Each number is 128 + 24 x the weight over its row's rms, rounded and kept within 0 to 255. Layers, rows and columns count from 0. Numbers have three digits each. The size before them is the row's rms in percent of the matrix's.

# layer 10 attention query, 192x192, rms 0.0617, rows 0-144, columns 0-95
056:167109109121136121113111089134118137154139135167122135138101101137097087129153142117125137177115109143139084145087101100109166155113146096164085144107167152173170052117124138128123156124154108172129099101095149161116128195143123110122124143116118110110134088152149125153099128126086133102
056:133167123114141116125158163097138146118123135146174149127114125079127093095127152107147125095131127139129150152146146145166081121187140169101101122146125118156103119150158136141127109189134165110158082132121113142103196146121145106124125101161119109167128154154111135092144131096126135155
074:090150117099111169166142164125134148136114108124137116109147111060146110098101155158173184086105140165107143154135118150160116104115165161121102133117135114120121124122134155106157134174157176070144089139150100171102122154127108087126132114140080088113123135141143123115169163125101110144
070:138124146152136106073147107128113104114123137111115181138089145167083155155137096130111100124108151112135129114163148098114127135150117128129158115144092131111116128102136098137100133061131128203126145168095129071160134100114140154105124164127159168140126123138111124145119085141171158115
124:157134147167128140114126138149105120095141127126093171113101122199101122135144111128125119144130127105150120109129117095073153149144124138125137127144135127106143158113104084124092144091141101205131167147130130092157148104120139150106098134107123191158126127145130166125087097153143152088
064:070140152123071137131127125102095127148127144118091105068131170175109164121157144110141097104145178108126098111138113120163126126136103112129191158112147151127136137105121077154127147075123161166119153114134135110151142146136146107142117148145132152121097141102095126119072108135141117085
102:125111097155126137126164144122125114151104170106108140154124129087150184139115093118147136111099128157126086126161129126136118146130126094115125133124102111133116154142141118133141088169157086058175128145137129093127142115123148096109125126108106149137149076127131091111116143079149120109
097:177111148091102126161111157125114145149124121142100129108109160061139145134157141143154087117139124138086137115133164125127110093102106144171126159109166133123140143176125108122165075168088135147138160120086089139139105085137107151145126126145163113110105100122087124080155121136139128109
098:084176107081122099104127078104108133148092117147169112112120094109118080115143107161124123122126140126146106129148128153138137125164119128112096122112183164080120105137158153119116132094142126142137119078154131136189109111158130157108110099135128110106122149137132146132149119134091151084
105:090170127120120148123139142125141170120085121147120165105107153134133146091158138152101157090137158140049110167165124135131166120172140118148185190094143120114128112120148104146145119104146158110140149115134129132159118158074124150111145113133081111103135134131104109166119117159138101123
084:110099138126069149152177097117120130095150111110126090143139078087142156106171130106086139146129160145098098133147154080141175105125141120125064099146129092097120128132130106136134089092137126143148152095159084164150102167067160130166148107111128117114090130149125136096173112115103159142
115:152103115139134169109138137140144145105094149144123082123144167097179141133095172085128158125128147170153140138135121124138135124155162102101123117116141151109126115109165116141135112125123134164096122148142085103182117143107125145099152113107143133169121099150133157174159132150141101123
102:141174140123135152097142160129097149145148130125122162120078157115131096142140139126113092120168131144116097105109108152134155125097145159118165126164124123169132094115117144094164051168133136141122108106081119156146092124139120155176167121177123114169093117126111143091150137120159110145
092:131112119117104112136078137118098108137162088120141151087089141122135125116162106143140151103124136103107099067120154130155089183097092141131098143171093096115136097112171100150101122127150157128145108137146126123112142131086142144156154118150129148098151111150151126132109123160104154116
096:134121149166101105135123110145110095140135143142124157139147113090126103145163175168090153181094127149149133160143109110129097120103152139109116113109135116116128116095117143142115124129206140093109143142124150090177111133145137150095116117090104149123104100118102089150124174125118136161
108:138149136117084108099072121085119157111089123173116152129127128085117118108148154137090148134129136123081123153079135135116153156152118156138123145155159137159142029162095111133139099144114129154147118086132096120126134120121140164117124123127106099110074097132128121081112120098142148123
107:132105169102116098131164112102142142138110141076133124130121104165127150104159106148135125127157132194129112123174159094096141116170122135109114129176096105158131199108100121151121113095144144155133154111124136088091128139113120133141109128109139085082155144142149132176117101088152091124
122:109143094114135089156152087115132165136139151119135106044110125126141150147156104129153158122112124158101101066139103145123116126143115123097133120142178127100106156150168109105128114109151153090152152154182109085148103150103140154160139122113130176118161149135100121133121161134137154125
113:078145131119146149128142094126128152113136151114135125137149136144115099141125132167131165144132109110101073131176159127157132128150107178148055141147113126136159155119166086110122142077180131097142146126136112088118073139083146125156119122110132125100201171113159141109140137129143114105
103:089089122153125129110128114134111125155089131155171114123161117132088119146126117099114146163119124124113142165168140155106132127137152121139081138140176152136139124159106106119128144124145146182147128123127098121136119104142124129122129113130109113115102189148116149147136172120154150131
099:111169137117130132123134085058112094107139162117103149163140133145130104114125117120144130125117134117088111124174095133120131124084143175121095135164142126129103176138115163122103160069106131125086137187094157125075107140117175127142131099111152113124114151150109107158146131162129131136
107:129103112137126107124117120127109145090134140106118101100102104077130137133132157099153161141136096139109115151115177117147113128166125158118099144123155163102119153132144107144081132147155108091137132144129091132186135071169112134124157104099127149161164099152120118130168141175153160133
108:096103163132103127125144116113129117144109106137138128126118129096132119112146124122096115132144131164115141106161161117131115076143083100140092124139117144102197125151114094114167094143105153126143140130139121128163162115116135145061132128116122113132061080117107077137109150110121145125
105:148136142125152103154112104133093119134132084147154156136140134109103127148118127133091143130162094139121133144097168121081125143113113133169150087102111099130145127135131149159083091136118133149127115155099154180117101138116117116139115131168108141150108102140115121113123094129067106154
122:135131116083103138107143147125113167113154130121118153117145113150123106088101136113175146164110153110148131157100083138116145129126121113101137136150157165133114138115139192096121159132131148105131146111140105124119109157128136145156100125114128134126201146130122148179081118122128104114
091:137128116129133167122148153136123141159132164112112131105135122146091113147136126094120151149168083129129124118148131127143165091174101156139167151158067124149165163118134104100158107155103162143157122088139093117130092135145156151125100127113096142082179147108146130155111146161130131134
103:140136158100123123140126105147144110143140126130112150102144128129133115109129146147097130136142087180150124160093101119092141158112136120173121082080118064156117073144147144156094145111101104129116149119060154130121127170137130118125140118111091109110173094113125123127120130171108096110
097:137162134144113158104080141147131124169136153156119169137108129140143124141148150111117142124105109113115082113132160149136127114125083144124119125105120099148104133158095118164101090088143125123130096106093135130130111151154118142109086133124134125117125115116129112165124106156127108183
112:140164127123123101131129117119136104101154116152146136127120125155129084142137112093137166156148103133195102145117115144124118133102115131104147099111117135106149102116143145088094167126159127118149137123140137147160174137141138099091150152123095185119099103122135149118079128176095120111
104:115165114111140093137160104115110133127160131087158104108080105169087145134126153146094113102090138148131083147129134103098108143140117127169147177150136127097185144100168135157115120110165116101138122111137121137109110148104165098097150139135152126168085199107090124120112137112067101176
092:157112111138104137121135091110145132145120154121121156094101112106151123133138124110125166103123104138078128159153106147120151095156108140115142106159160127112142122107063129119126095131138147149145184142120087077177134114133145110110117094137170119149110099148149076141128148147186172069
119:147101087154126096156113140141181130122197158133154119179128093134138109115060093162126136134132131121178170124118093142141141126109154120090146098111129148133149129121132152123095155142139122118142134126158138130102153162107156113112153170114135140126151103179123136117124125095128084132
093:154094108157135129086137132160147161168140108104121103150149168133089105115112084128111142144113107097139106139116131099115143132094129132164126121119165150150109122127168133073121127132136120147102113135151097147117128135175146134134082162115123083131124137099154158123162149139113137112
095:139163155123112131144143115126134130101133158167160129097117075125118107089140137134172144105137171157139098143145199157172102132112169138140120151121154096159130115153115153150153097113098136101159098132146123154157117186139136128079152110167124100152152109153095096124109147080105145119
101:137142129126134150139152100110089159111168113153131116117155076109115063124116146158128115144152141143128088147123132128159117101184115150113079164129150117145146075117105146131126084132147152121131115130123126145126120168138111135101109084166130093119161067129130099141126133087119130129
073:124114137125121128137103152140163118129105143112117149162102165110159174129142119094125133117072099138130148110121121142112151158119119118148188126148131166134112139150143117122115172118142102156109117148122126094106147114102156102150112166098140216121102148121112163141119087152125121120
132:139098127149137099114114171161131119103126132116106156107122209151118157120121132112139138141096110119129161119142111130077162133077135120142148102161110127110102141148149115128107179133136088091115143141126123101122165098146134123181118192083133171136113171133119156116127138170117118105
072:119144138112113136169109143121102133123136141134076104104104142160164179103133146129144123096135179098133126101110113094172144123104157118113159138125094157164089168105125135139170160146124157109121143135109136127156154115123144102176109144110115146153118170124067140093113126147135092088
105:133118105110106132101173127109140110128143157148075113150137141107132140097118104130111165113090139148151125115120113154146135135123140091111085187080117084124078169139135112115081124101131134135162101161138141148113094123100127125102098142147074103070135129144143115162122108088118135162
093:121142130103164147152163211098081094120147147118138159178161099104101152061120117091128119162112096123125133126098096132129155108093138138139155107130118112117061107093124130150112093133095111116084141139109154176109138120186121147150140136130100153131090122151108128098144198118118124098
106:113137115114117108094134118112130102115128131200160115149160105146139126117139142083123129116103151122137119145133117172104114115170114161106103100157106129115138117123160131119106162108156142068168091107168186174135139117145122148117101126094150125089136123097132193136147119135139120160
097:177144145148130141101136132085106139124082176164109188106098148101127137111113106135116152115117147141119141148128147136126182137144162128105156133138120111130181148092115088137106152162175117147134151129117138138123083108123154140148131116155130136157082150104132140112176185132165148157
099:101163108113091136129098126116086102130146130144163159103087133130133162151157089131082154116144131139140134147179087128155114127116144085123134118148132150138115150122109086109092127126159144135086138108117098133132119108107153158145155145146128138131158152115165122115139106155155126092
109:135147168098111152134135125119164116096122160133117119161124132141147167112116150111174144161152140146166098119113109160144098154147111119098100173095110105147164161094127153144146145090151148174099144153142123143164146132073118122110084114120125130166177117135157138132120127134137102133
111:154103175145090130119131135167125139131155136130139125130091138124143124125138180115119141137130109116118149135111109119114185129077179112133133108169123120112130109137106116134146093090142149085102123140111113141095109090167154133175128124123174121121108129102142150147152144135081137209
112:126115135144097097074100116136113134162098101126105133134169151114148135134132122108109150157109108151113161105130122137113103138112122132127156093156125153094086121125122126151110126121115118111140087146076119137113132127128176148140121111144152096135129167177143130093088158158162159153
109:153143141119064123159116161111101152115094111136135140087120177077110116122126162125110095152118164137099127157096160161071137111101131094070117102120138133069153130136142139141119123109148110107122132114144124080116093096122119144155127124134153122126084136118126086087092126171111111115
106:140148144141064081104115105133115127117122147108114131117116178120144133105125147147081119129086149135109158092128111111105141107129113107110111129096137121118123117199109126152126099125141139133161059097120204112150127099155121128131117162163125090132127159129179168136164166115079149118
114:142125148114086138147141102113109120159102120120123137132153132093129167093130150140112119126117131112142156088106177105101134140127134105123129103159129115089151100098126098122084131130191192101115138107134139107128091098153080162170100140096156177098152172111135155137147133118153135100
094:115120130147127076164118108114132099110133102144108148102120144161144123182158126137145129091112143200131093099149129114175139139127109168154095102136102127107143166186142135099134128102119161082134133131155125077139111133128111143120145134160103152144136124126144126140127168124122101128
098:097093123104154183118111084145127148104102114158150107095149109090099123161125128141137117078093121164182136130115128156141115110105168139105126156152080151109153099106138099107107112173133150154120156116133138147120091113109100134128139157154142106135131120103145137154101112146143131141
101:106112097119118145128155102148118130145169164135143123134121135086159170116098114145117102134178136118100138094168121121069148122088100125128113153103171155153135132146140122162155116132154129126114123103115112101112155158137133103115135108169091126121106170163101098138131134129102154121
101:091122180131143146132114117113119112109103139106109164136137099105116135176183125142107130108151128124061106157129144131126139150120153103146128127114117070125122171130154156112134134127101137149095129130086150144101124176130177108087119125133142133136120139133074163153117068134133089098
098:155121132132177130107143157111150141131143125109093135134149148105087114116133150079135149173134085089142114133139123091092160151157104101143128107126112139113119112140123111108137139111120104150109120158102118129145080114191170146099086168104163148151152116103140135126132161153159115129
106:119165138105107080143133105104162129128145072141187129133130104086133148102143110145152117147135103113144154082124117103121116069110168139152131122128109128101143155126145127122148148104129153128131111147165132123117127106134116141144104120152127109106152124152111154133103173136140127124
097:123142119080141097135127122170115109159135139137103139108165136125133108177122092135122104102113107138098094131084099143076181091126149132123132115113105081124133109135148109151133162179142120144154106137132119160135121160143111130163138101113124104133131160112104111125123113125108136137
101:118102117121134140125123121119100174122149137137142085072143124175135140129127122126112152113150103126117131172127138129123123190154171088118145145128115134129153165082144122156154122115132148139168087140155133131128118145125097078099131116128154126096164067145139160140126098122092095129
094:132116130130166127124106133128138133157192147144130125169132111168109076135138124135176097097146130167106090150152133141128156117121138130156163167079095122177103143092124081160124102116141075133147133143128114100136113207126105147063142101096124100125144092133108121151107099167139131120
108:139121149112159114138100149097140114107122151150141154181116124119135111153126154136106150173100128187083113109173129103112107153131139116128113146133118142119142147131124098099124139103131154172124125123154137123137143175099120139104102117137099153126161074129126168131125131118125125091
100:126121159145134141083095150139107174123116153161165157114133130142113109116150132160128122135092127158120121111141141180112129129136098086147120141114159147092132128122122147150099162122119089141121124138142167128148120110128134147174151136086188090054131155129091117123116156139137113121
105:103168134112151177149132109106135072132174138080137113125155132142117112080114126121148167090116103111122124137146126178154098124087136162150094133074103147167168128114100129145107157117156135115067135083115138142125103163136091148104144133095102125122125090158108138131167121133117123149
107:097107106127146078094149125108115165104164114149161141114149127144134114123105134155098130111128145147107112110135119093109117140119100103149102162134156147173144120141130145133133098110130108124132147134143128142086112188101147150124145117115139090116150118149108125144090165083085129120
103:136124110186103094167127089091169115149129099102105149122136118112135160166116136078116142127105136162095124135100110086088162136099126137120093094143082108137105115089098114123146080128134118128147154132112152112128158107110122153110132099127101144083126118172101104131111128096139113110
104:145141113165202122145138134152134151085118124150140127119147077164121129116127150164112114102196159128164130122147104148148103146110120110129127133116098156155162162133133141127139132128103094132122145148122093123113113175097142163090159128132097144144208085172141109111116093119117149103
068:115123145124141140124123141143140143113168110124117132133097110157084142154128111163155144104136122124117148119072141121127112177148129078122117161069144133069158083134138112153119138146105136157139130098140106108136131161075089175139129145106158074166153065162146128144135113140074140133
086:104115127125158097140107149129150099100140118102138142106116146146113092073132105134107095138168139094141146143122132155115103141131127092106134122151128164099151165146121140116155170125185113123135179137169104120150169130065103133120125115120139106140125070114114132133114127139133123126
062:144120105151144152133100105131138127105152142124153126122125165176147092122118058113112124132151150140129127084118081162115089155122163112147146135111114180126131188166130101107128169093123134166086163141159112115174109138129113149124134151128175138163130128110147122155169132112101121121
095:128150161135102160113148118115131137165136141123102135120151132086135159155130177114138126120154123129131130147148150082133166071140116173115121119159125096143101089126147133161153098151084152133159100110120180165129103111149157129131147139168126110115131135144113096091118133136108128096
097:128140124115075130112116109109101143173101152143126116122112132085146159093115138106137120122129151161108123123148160132142152080139126134089141122131128114128088145115122134150145071115124141113146115085128136149155131118137146124139122097176118109122130139143092091131134148089175138158
108:149137134138108126108121135111109136152108133130135148134147134091141144113080148123131141134114120155137152126145158124116157055132114152116119133153119088118137114107104145137135047128099125112162096092112165154136124101121145148136122096163105107104118149150108107138152133118125127163
104:127145132124131091097105078105152136106137145129170105140101150078123146105124115138140126162170156115125153108122112093129104105126091103154143147137135109093113142155148121066160138113130106110140164137114139149096090153139141091131154080127073148127094108179122119120141105103155167150
101:090113118175124137071120099105119154184133088108117114170084136145109128090116103114106127117106135095105170114150188104142093181106147151138172127097134096136116122135140069124126119088121113139167100118145110131126157109153111104121127111142145149117099110130143169148116122097129127108
120:140118171152062164142148145130132121130112129147137148138109103101135101081154164132119144124120150089114137121123148125136157176159152092133168131134109113088140091130075149115126112150125173120113136143125172129120120140083108183112158119144117128156125064119156090140152107119158101114
105:125120095126118098125158118104096160175171105160150129133157147133120127134119067140098117099108117136118141123110115064098132095089090120127117148174117167129146126105099094163132168150114123167137153157156110110137126122119136122142135116077081152119114173113152153147127142144127118167
098:146171117172166134143083092117129118158130143093148164139139122116141133104096138139161139125102140108112124108141157131157090154118129141095096136092105130158130129126118111156137078130109129189148143172115145124127100149091148146157127111117151089107117110112129141108133116129167120147
120:093106141143100128155103134114111125162117127129121160115126087099157122127139159119160144115119174104091109145128156144075111118160131111135106098131132106113104082099106162147128107130116148148118147126128128134183096108168103147114078099143133120141123127113154121112159139157182144156
097:119161153139134108140083127120151102149137119113168169138120135109151113155129122105120103101130130184174093092074109095123127142084137118158146142109117144139107142162120117156117130144164117148113149094141107130098151117158127125121086119108108136084106115077161092121117137133166075098
096:124140100103119135075096117119154068166102095124154142131130171087133087154155187091097168095152158147105111155145097122114136142148096114130088156110154151148125091126124136128118151138114068150110117130128153127128128120123110118095158146091112165145168141106116133144145173137156104148
097:123175076116153146129186135094111125130121124125153110183122161128095102136167150120122083148098124139153112153119131114148125107152129140154143115112086079163116127146144074121182120164105084114155110122115139117137151129097121071120166171141126118132154146174119153152078151147158120092
104:108162113128119154078130109184160162130165156119113079110138127112057135102123139132106128147147086133134130134095150116125130134110163148122149160112128123120108105076122108138096097147119143145106143139125099138145121138160100103143119128157109164161136158116181147137111116153114136126
115:109165095138137133168167123116147110123154128094110123146107134177128119143097111126101130167184121123122141139171086161181121150133158147132144164139116122156131148128125102096103140061131096106104107152131153127137121144123132120099138163178115162129128142136158120160135126140115090124
108:118116143120126130118142142180112125123110107120111084182124124079173118139138141089126151128137143165113127122120125116117102115088102137145089094133126128138108133117126107136151127115151123121131146115163105148140110119164140109161119101115118128127085098127114109211154142193169077121
104:064158148142115122100122156142160131151098132135145149148187130138182108124123137105132121122172121151154169142149158132130117137122169142099134130133137164161138094143143121098178116101127106118089141143134141129117145082091138143155087106154135117161109140078124110078097104100198116143
093:157128091126112134102092140142130110131096116141162161113115060114123141143129171102094144144142104166152112162147087116137074120112140143158148111158117184132090126166143144111150109143095144114194078118145116094119132134155135143148088107188151147140095122142143082146109127135096111142
091:086122114146104114125110090149145134118149141115178130132128126149129104146131136119116106164150144161098125107183128111161133117129123123091113125118142154106154144173077122109089102120136103123175156117140115108110138091115149143150085118076106150146105166114133098116142129149151132167
092:151119091130122088129113107139108126157120117161154168165126153099165085093093154129140066107156116134145179136160147097164096105149107156080122148094117109144122110108129119151128116176111132113121113136126142174151103117102115098105131121121111120101128147125138129134115179132087101143
110:103154157144153099114101169134130104118145120122117144127165150164101160139118081118152098101134103123114154099139200138121124079137187146140112103168103128101125150143128106149129114131110111121123119116127111121156119122123074157145150135131134131091126150149139105117114155154115138136
104:097145127129125119157129151109144165135102113088145177093158174111118154127105135124090143126171141155131123147134064128140126112112100187132127158132151134132108160134089109160103121111078112103125152111122096170095096109127147092096141150165092142114147179126119120140128134136146126108
100:144159105101152105136144103174146121097132145109107117144130116128116127126190145113142104118119130131143155103136134106139103113117162144087143084130112118094135078113146078145139138117139132096134140101133161137110123127121157128144151134114142157154149094169101117148094167143106136077
105:142128123121154145149160144140130121129170101134110124145137150129124107153105159119127140161167099065186149117101121167114135093152076121130119109112110120124182122141144115114126122174126134165160109104126084136154095141119134174096142136143146129125149137186127132145118109158095177129
088:125097083138157140135111076135145117162136054130139118112109112125133138136164132165093119138138157131130123130122141140107149103133109085177139158080121145113126127084148121147128154134121171116138138093074140129131152129147161123112137121119114143144182093111103120126076118107121156115
099:134136126101157118099088118141106106131144138108170099130132167114146089127133139152127134098136092136113144147101099121093148124109095156175117107134099126128100127168145105107121178162134113119156094164100111150080107139154122084146127121099148147104118132131182145138112111123096120130
107:115122114144159142137097121106150135147128135130119135068140121129151116120142120103103106100179143140138132157140135129113160083163140100127161111108136131133154136107086117132125118111122111138131089076147150123186128064103120168124140148117102063095073087112145178117128098110117112096
106:124118083149139153127128159094115130123134134110083169125106120116139092120095127091167139163151144146148138125101098141124126099151103124116107120104116113108128122112102128133109112109109142161102140148108138181137163137109155162143159145120132146120144162149099108129096179158103171129
117:110119140122146133053089125183116144147104162132121114126156119113108133210143123158185131091131161119139109147100083118093146151157095108129101143141139146123102139123138143156100140107120093127153128127113163148148177137162140101119140127147111185127157183137082126098157139131131132117
098:114137148129166128169149146106154144144130120169090111155175085109115122177124099116130131149144078089148166143116131127090136131126147146190125169121111091141146111120140125139095195137087083104115155122128127118110094124112094123135141145120119140081152082142112148118161094113095113166
070:176150104134129153118120109133131151119129110098121077168116094167088147146134110117146127162139120144104150126108178129095117082118104103132152094156167147089122104141138148133123156133122143163124117104079133127150083120157142105129170133048138120151150121121134131115144104134120120108
091:135106128138186145132111111112130131087161130089134126129153099144153105154128070118147088126125092114143083118117147140149091142138143125106101143142129131111126121160127135117146153131128123192135110111124122121140106103110103133094121095121106136104135056141086118139105048115141123071
107:133120119158177133125102099168140123144148171127109091161122107168142151135100073079156132159136110137124139124122131159115122130135150104134140124083154143154167148173152144105156160081112133151118117126110150114123065136148133129108171157106155100161131109129101136132142121115118099109
139:120157151146090121135136136144084144151151129144127140112128109117119102127138126183124168106130107158118133142112159086120151122164120174122125152161140082098126111116077105152129064158148148140143104135141128161118159139104093170135124100147137109075121132142157119095130144148122176143
132:105143156109075132128121104101107117158116170145144091130113107126158142137140154101133145127133171139118110119164148130167136114135121115097158140104137115148120144116113127159169102124120167095117119115107127161164131124144128116141154103187118107125133136099135073126132140093167116127
125:122151151115099121109137104114120112173113125151179136140116098095141105143143139140082133136121156161098134125156170118140138112148114125095123140136123112112126121124095115180128070120116148109119097126104114153152109117131112144104137095176127087097123128111165092140143135088152130153
103:116123089095124101084128120118106134132095146132148144114098128113134187120130078127112124121134204191108152080154114096120134106134116101159158119171152157140110155120153121082157124067097122129159137119150080155114139118123131115129143105103112125122101131126121112151088125098122105141
089:135105101134155120125144100120122124113129170124142127177117128128114147129123099101103081155126148158112127098100151162144102113119095072138137119124142137085145101109162135125146162096138147131149160157126138133095108111140135117097155130125133138123097102160100156160108117091110144095
084:111135161129104092133089129101113079173101141120131120126121165120141107096117109154145140122132134112166134128120132104119133129132104119096133114137146127142131116146118129124139126108138104125138133115109145098127130150093073136129165117106109178115160128132157104130113107139116142108
090:122133135165129124139155094118090106107148164128122131096108121123132145108110040115117174125129182181105122122170100112164138101129127118141123134147122140152089177111144109102094130172141116112125112122093120105121161146105123131127143119129108117136121132144105113111149126125143157088
089:110177133106142123158124150101175150113127082109116111130136169154119134081135141159142109144121141128091122158133128110164151056126106141119131113127122104139125132077130122158122118100114134117127140088081094123167118106088149163082155150157145115123128123099137140122128152137121138124
091:140153161128100142123155142080129100142118092106131084099143118109153142133121195081145147093138148096124128092097131156106162102120137161128089121133092128107111062106131144142156131158096117146101146083099141114147137134134137113134151136141131128160136124144109134127113099149159159135
092:126127156133130152145112124112121131124141086127116117124142095115114124160105145149087139095152092098137152119108113157155107160093110092116133170107180185109071098135122076147109140120097095120119135110181117128089161111091098101128145075144145124083090147133124125140139108162111135096
089:126132122148131149165114146193120131170136130142101147164146129132132131088112150075161161164181132130140142099098138136120123175139079111126101131118147151165160073140145112140113122137105122127156140120151098099155113097151121150174113135101180125139106108125175116121109137181159112146
088:130186147147083156128174142096136098097082145107133100116112152110106111102124099130148191145120106098079130127138119105144116107170092147071123165106112115092151106104115123192093120135150129141133131133076131129168126123134141179097092135111112139128139120168132127195108161133125131158
085:125130137141127136124136187129189156133177121164128151140136152130097128120158116097132136176141138127149124108127149130138119168162176140110140116054125179108154107126107101122087134177159139131080167125111125093101120147122075158156106135118129084118148134134164134117110122111115125154
091:159131135116134147157131124134108139126150117168113166127123123124115072142119165137119128156096170130149127146109132168157150135143149117098160122118125116141117154077130174110139118111154153146092143150146125129100145136136108138114117139098176099138162138092108146112134135189115115110
091:120145154159099136084125102108132143115133126127096124140175090141149153104117108115119139164098140108130144090130123113107148132093099102149115074164166145131131105141143141110120131089146111148110103085144134149116135082168129148149098098140122157138110091142134091132154139161132085105
093:121137091100111113105131141131150076128135097114188110149122154131096089129137147098097118109118156143086124152175149147159124118090162133143093096153109139147153157125110096128153112130096117115108113152122154148136134109131157109130145105083102123159128128128145120129096156088181121093
100:150166117088163120110112109110112128138134123124175114132109121103151118134117128098138111154133152155133158138082062142071096077103160151125088151140118102126122152156178179130170122121102113119145088097151101142138135135116149067121183101141128146141099143134139106115139151115094145139
085:111126135126157138111126133125117099109113167130123101167124161158133149139091131112121146153147075149132164166138132105135133110134156110094110124113172134137183154168114114117106133122120092154137118176102095107126141119135139143112129118075125125142092115103126144095152133077113150095
092:117154172110107118130127187111147129138125145113151166134116141155089080119141157154104133094159146114160096181103157115145114162165104148101071124132076135144177085096122113123150098125122120109128155148110145148099111163107134122122142138183161117103104122153118153114154157121089128154
096:114158117108159125132110157123133136138154090134165119124123113160124111128109107074135123140157121141115114126135104130105120082153131153148117079166102106135140147170141104122123093147135139112142046090102122163123136101115145128143172137124138091128141125127136117127154166168166153166
089:127136117086137128153131169112119123096155110131083159128108174115096131124143129140111128084142133106162166135127121128160138075092167141087123126147139124118160150141096091120109129170124196113149130141137112130081156133141121116129125118161114141153095168140127118128117097134094118111
101:119130120119104131192151112119136111130111122110139143122153124115120138120127167126133131121114111120142141102135156102108085082109104157113109131161140133130136097103105114152142111146101153107107189132119139133132135142154133134133131118093138165154143151148105108110095173135123129086
087:133151127137123152146148108140139110150142123097124135133147131111092144094079151164136141143118110098135129163085123127102116094109127162144118088122148150159123168170111117123162137145109102121127155078138119098140113142112120139078156132153103070129134155088159167126131187181155139104
099:108125100094147115093127173109110119164104055076189111129090113127103140131134154140160140096151108168086114151139151148154129150146111132160118125107133121149115148108130118093119112093141122144101115136102138149125120119118183143141099137131124120141133128138066141130155158129117152117
093:124128144141076071172125116168156105170151094147155103155150072115131143154161133136146147140143109135151142118109130141136134129137155167074135114102150148140085109141109126114085139136145144134132153146129109116118111144138091127139110144121168133129147148128151133107121150138098139123
084:095133132129124099097121122084136102140127125155148154129143105108142131169137126123101122115140149121139109135124160131103168129120137141153153101102117080138104126148132142168134090116117131176117133140100157172117155137108144150151163112152101126109160129143122107089129100105114144067
089:122161147154143147126099107102141117173158157144149145129146099130134108140136101143112149124133120106133143127131117136104109114120107120144103116082109142128143128152082101162147162110095133142120138135078130118130117127122139137125202164091136144160091100182116197122174134154122146090
090:185112138114121149139107133151139136110116111110123138160110088139182163155141123176122124138114118102165133121157174147112113116099133081127112090087154154088142107108151177155131124105144135135124096116084171103091116113107138150117145135166169121108082166144126088145137164117100101097
090:152114122146147114144122105154107119131145110148135148143152128114146148099119122085137107115119136120152152143101159154120086118056124144144156092147084163144078113159123103096102152134070096133147135143137141158099139086153085139128092157110143126108121118121123150149107141139112103153
077:124133141155148125098133097151164149162153173071139087104141129120129112121123083181115166097130143155146142124110119119142137123140114153125112157143129133122088111166090104134089125121122153141105119143168149124129149131141174145091131142120125122119098140117165075116117117171115104114
059:121131142132116146148125135074134157093114130131146174147119144102134063108086111141154127147142114107095119096118100104116084112122165095123149134134118144137113140093093103116134134173115124110103143093116108126101188119107159132137082104118149158162105135157143137100107114127107130151
101:098149132154152144131127102152180125187124187129122148127187124134124092137134130150078154132128118112128123113087142095135140127164120125115130124132140088143160088129106148146126118170131096140115128111087160132130113127110100156102120114138120080114108123108152121105169107089139110129
066:115161091131153130122166110089138141128161105114123121084131154074117103114152131115106151160136155174154147151145124096132149101160110141099077127159106130153140141097101131134108125143155113113151128114124121146177157136146108121155107120086121085166136124142136166123131187112162124109
055:109106114127157147144159117174150132100105128119147112098192139089100096132112109109085127144112119130118137125069092117097163136144149156148104126141149107134178111122118110142121104155089120121108119136090150129151124135114134169106168159090119144130156141119153114136142109150130088144
150:139111144121119156135153159147094109061149098113097123106113147159152116139149132152171141112148134156134124184159137116148131135135164146132105109146124138116140135167126135100140157134135155141132130137131122117102150122180146116169099106134131169158137116132096135088122147159135173114
095:098165129096108132066165116142141139102136137144071120155108113129133149113128131181103118136126115125127136133146150132126120110148095136085080092162143129092092107100125106133136127118190122085139153136148113117125142135127115151132109140168107154115096143111103088137150137088131147133
102:096147117139077162129140124117148126115126116127160129153104130113100097111139149099103122150156137140132127155143136123153136130122144142114133095102163122163113158117139117109114155125157092127135105133104115058132073129125167130073142114102118130141134158134153105135124129144148115111
111:143105135134117146145084099117114122158114148152134131142097116108123152140147104135146119123116151157146119127135079129088106091123135069125120171100119129117140163090161136121117131136118125137159164133111083106154125152091148099104162120130086125099137175129120144132140131144105150116
113:121108121115135148158147150156162139134116119103106066155171168116121162142130163103142123109112103100163089129101095131136133121123103100171132101116142166128117088133150166110108141151135145114136141110100109106136126147127132129138114172100163110130117108079100132132137120151126106088
108:117140153145157140105153122100144145094124172126073143132121156132125135094104094122106106120159100133119151092156149136129137116107088143118156099099106137109129151169121135171139125160095128112126123128103116145158123099139089112133107122107110062107154091117120138137148120128138141139
090:153140155126154122119113103118119123156131099104151131159161135092136123135157090131123086146129123134101107125173152120108090100080132108094128073140124140170135081152120121119112119213133115157131178111085119121158153109136145120132147105150110113146087142129071105133119117121127148169
094:113129150118138167121153131150099130113092117153144111109138072126165072118128111116079103110098117143143112127146131115176130145107112156082126090105150143149123095081107120130108093109143126118130150132117092139139136075103187104149162140153144148128105105107093108140155144156111092132
105:100100115140123151117155088130150110081118132101121090155132108098102158170155136095151115167103138101134149127135127109162088143101097091142141152099121128110100145130184132148131183155149103131087124127154152138082117138169141121113135137139144146104181133146132144147105146154140080137
099:128114120132105123155099126159096128148117164131155123154131136126129105078153094155145151124145080133129145125059149144115147110131131150124110136142138108132142151127143111125117126133102143139169115151101140118093096151109100156150155144107131170159089113125175118120114101097068115088
102:120120109116115101125106122108159112090128144167098094160074130110114148162097143097154095145138118125147111108116088172125135108062118095154174115121148152105114115150140145095165173134138158105116143137122132148141148097154154094146116107135155128122120158134128110168150110157133112128
110:136111127133058156178122135168170146139113143150108132116150134120138149127179161111145126128120121101139123138120130108139146137128128126124173112115135140127148094140162118161153115146111138116121159124166118058175120123128127140134070109094125171103154121087154110130122103144166101134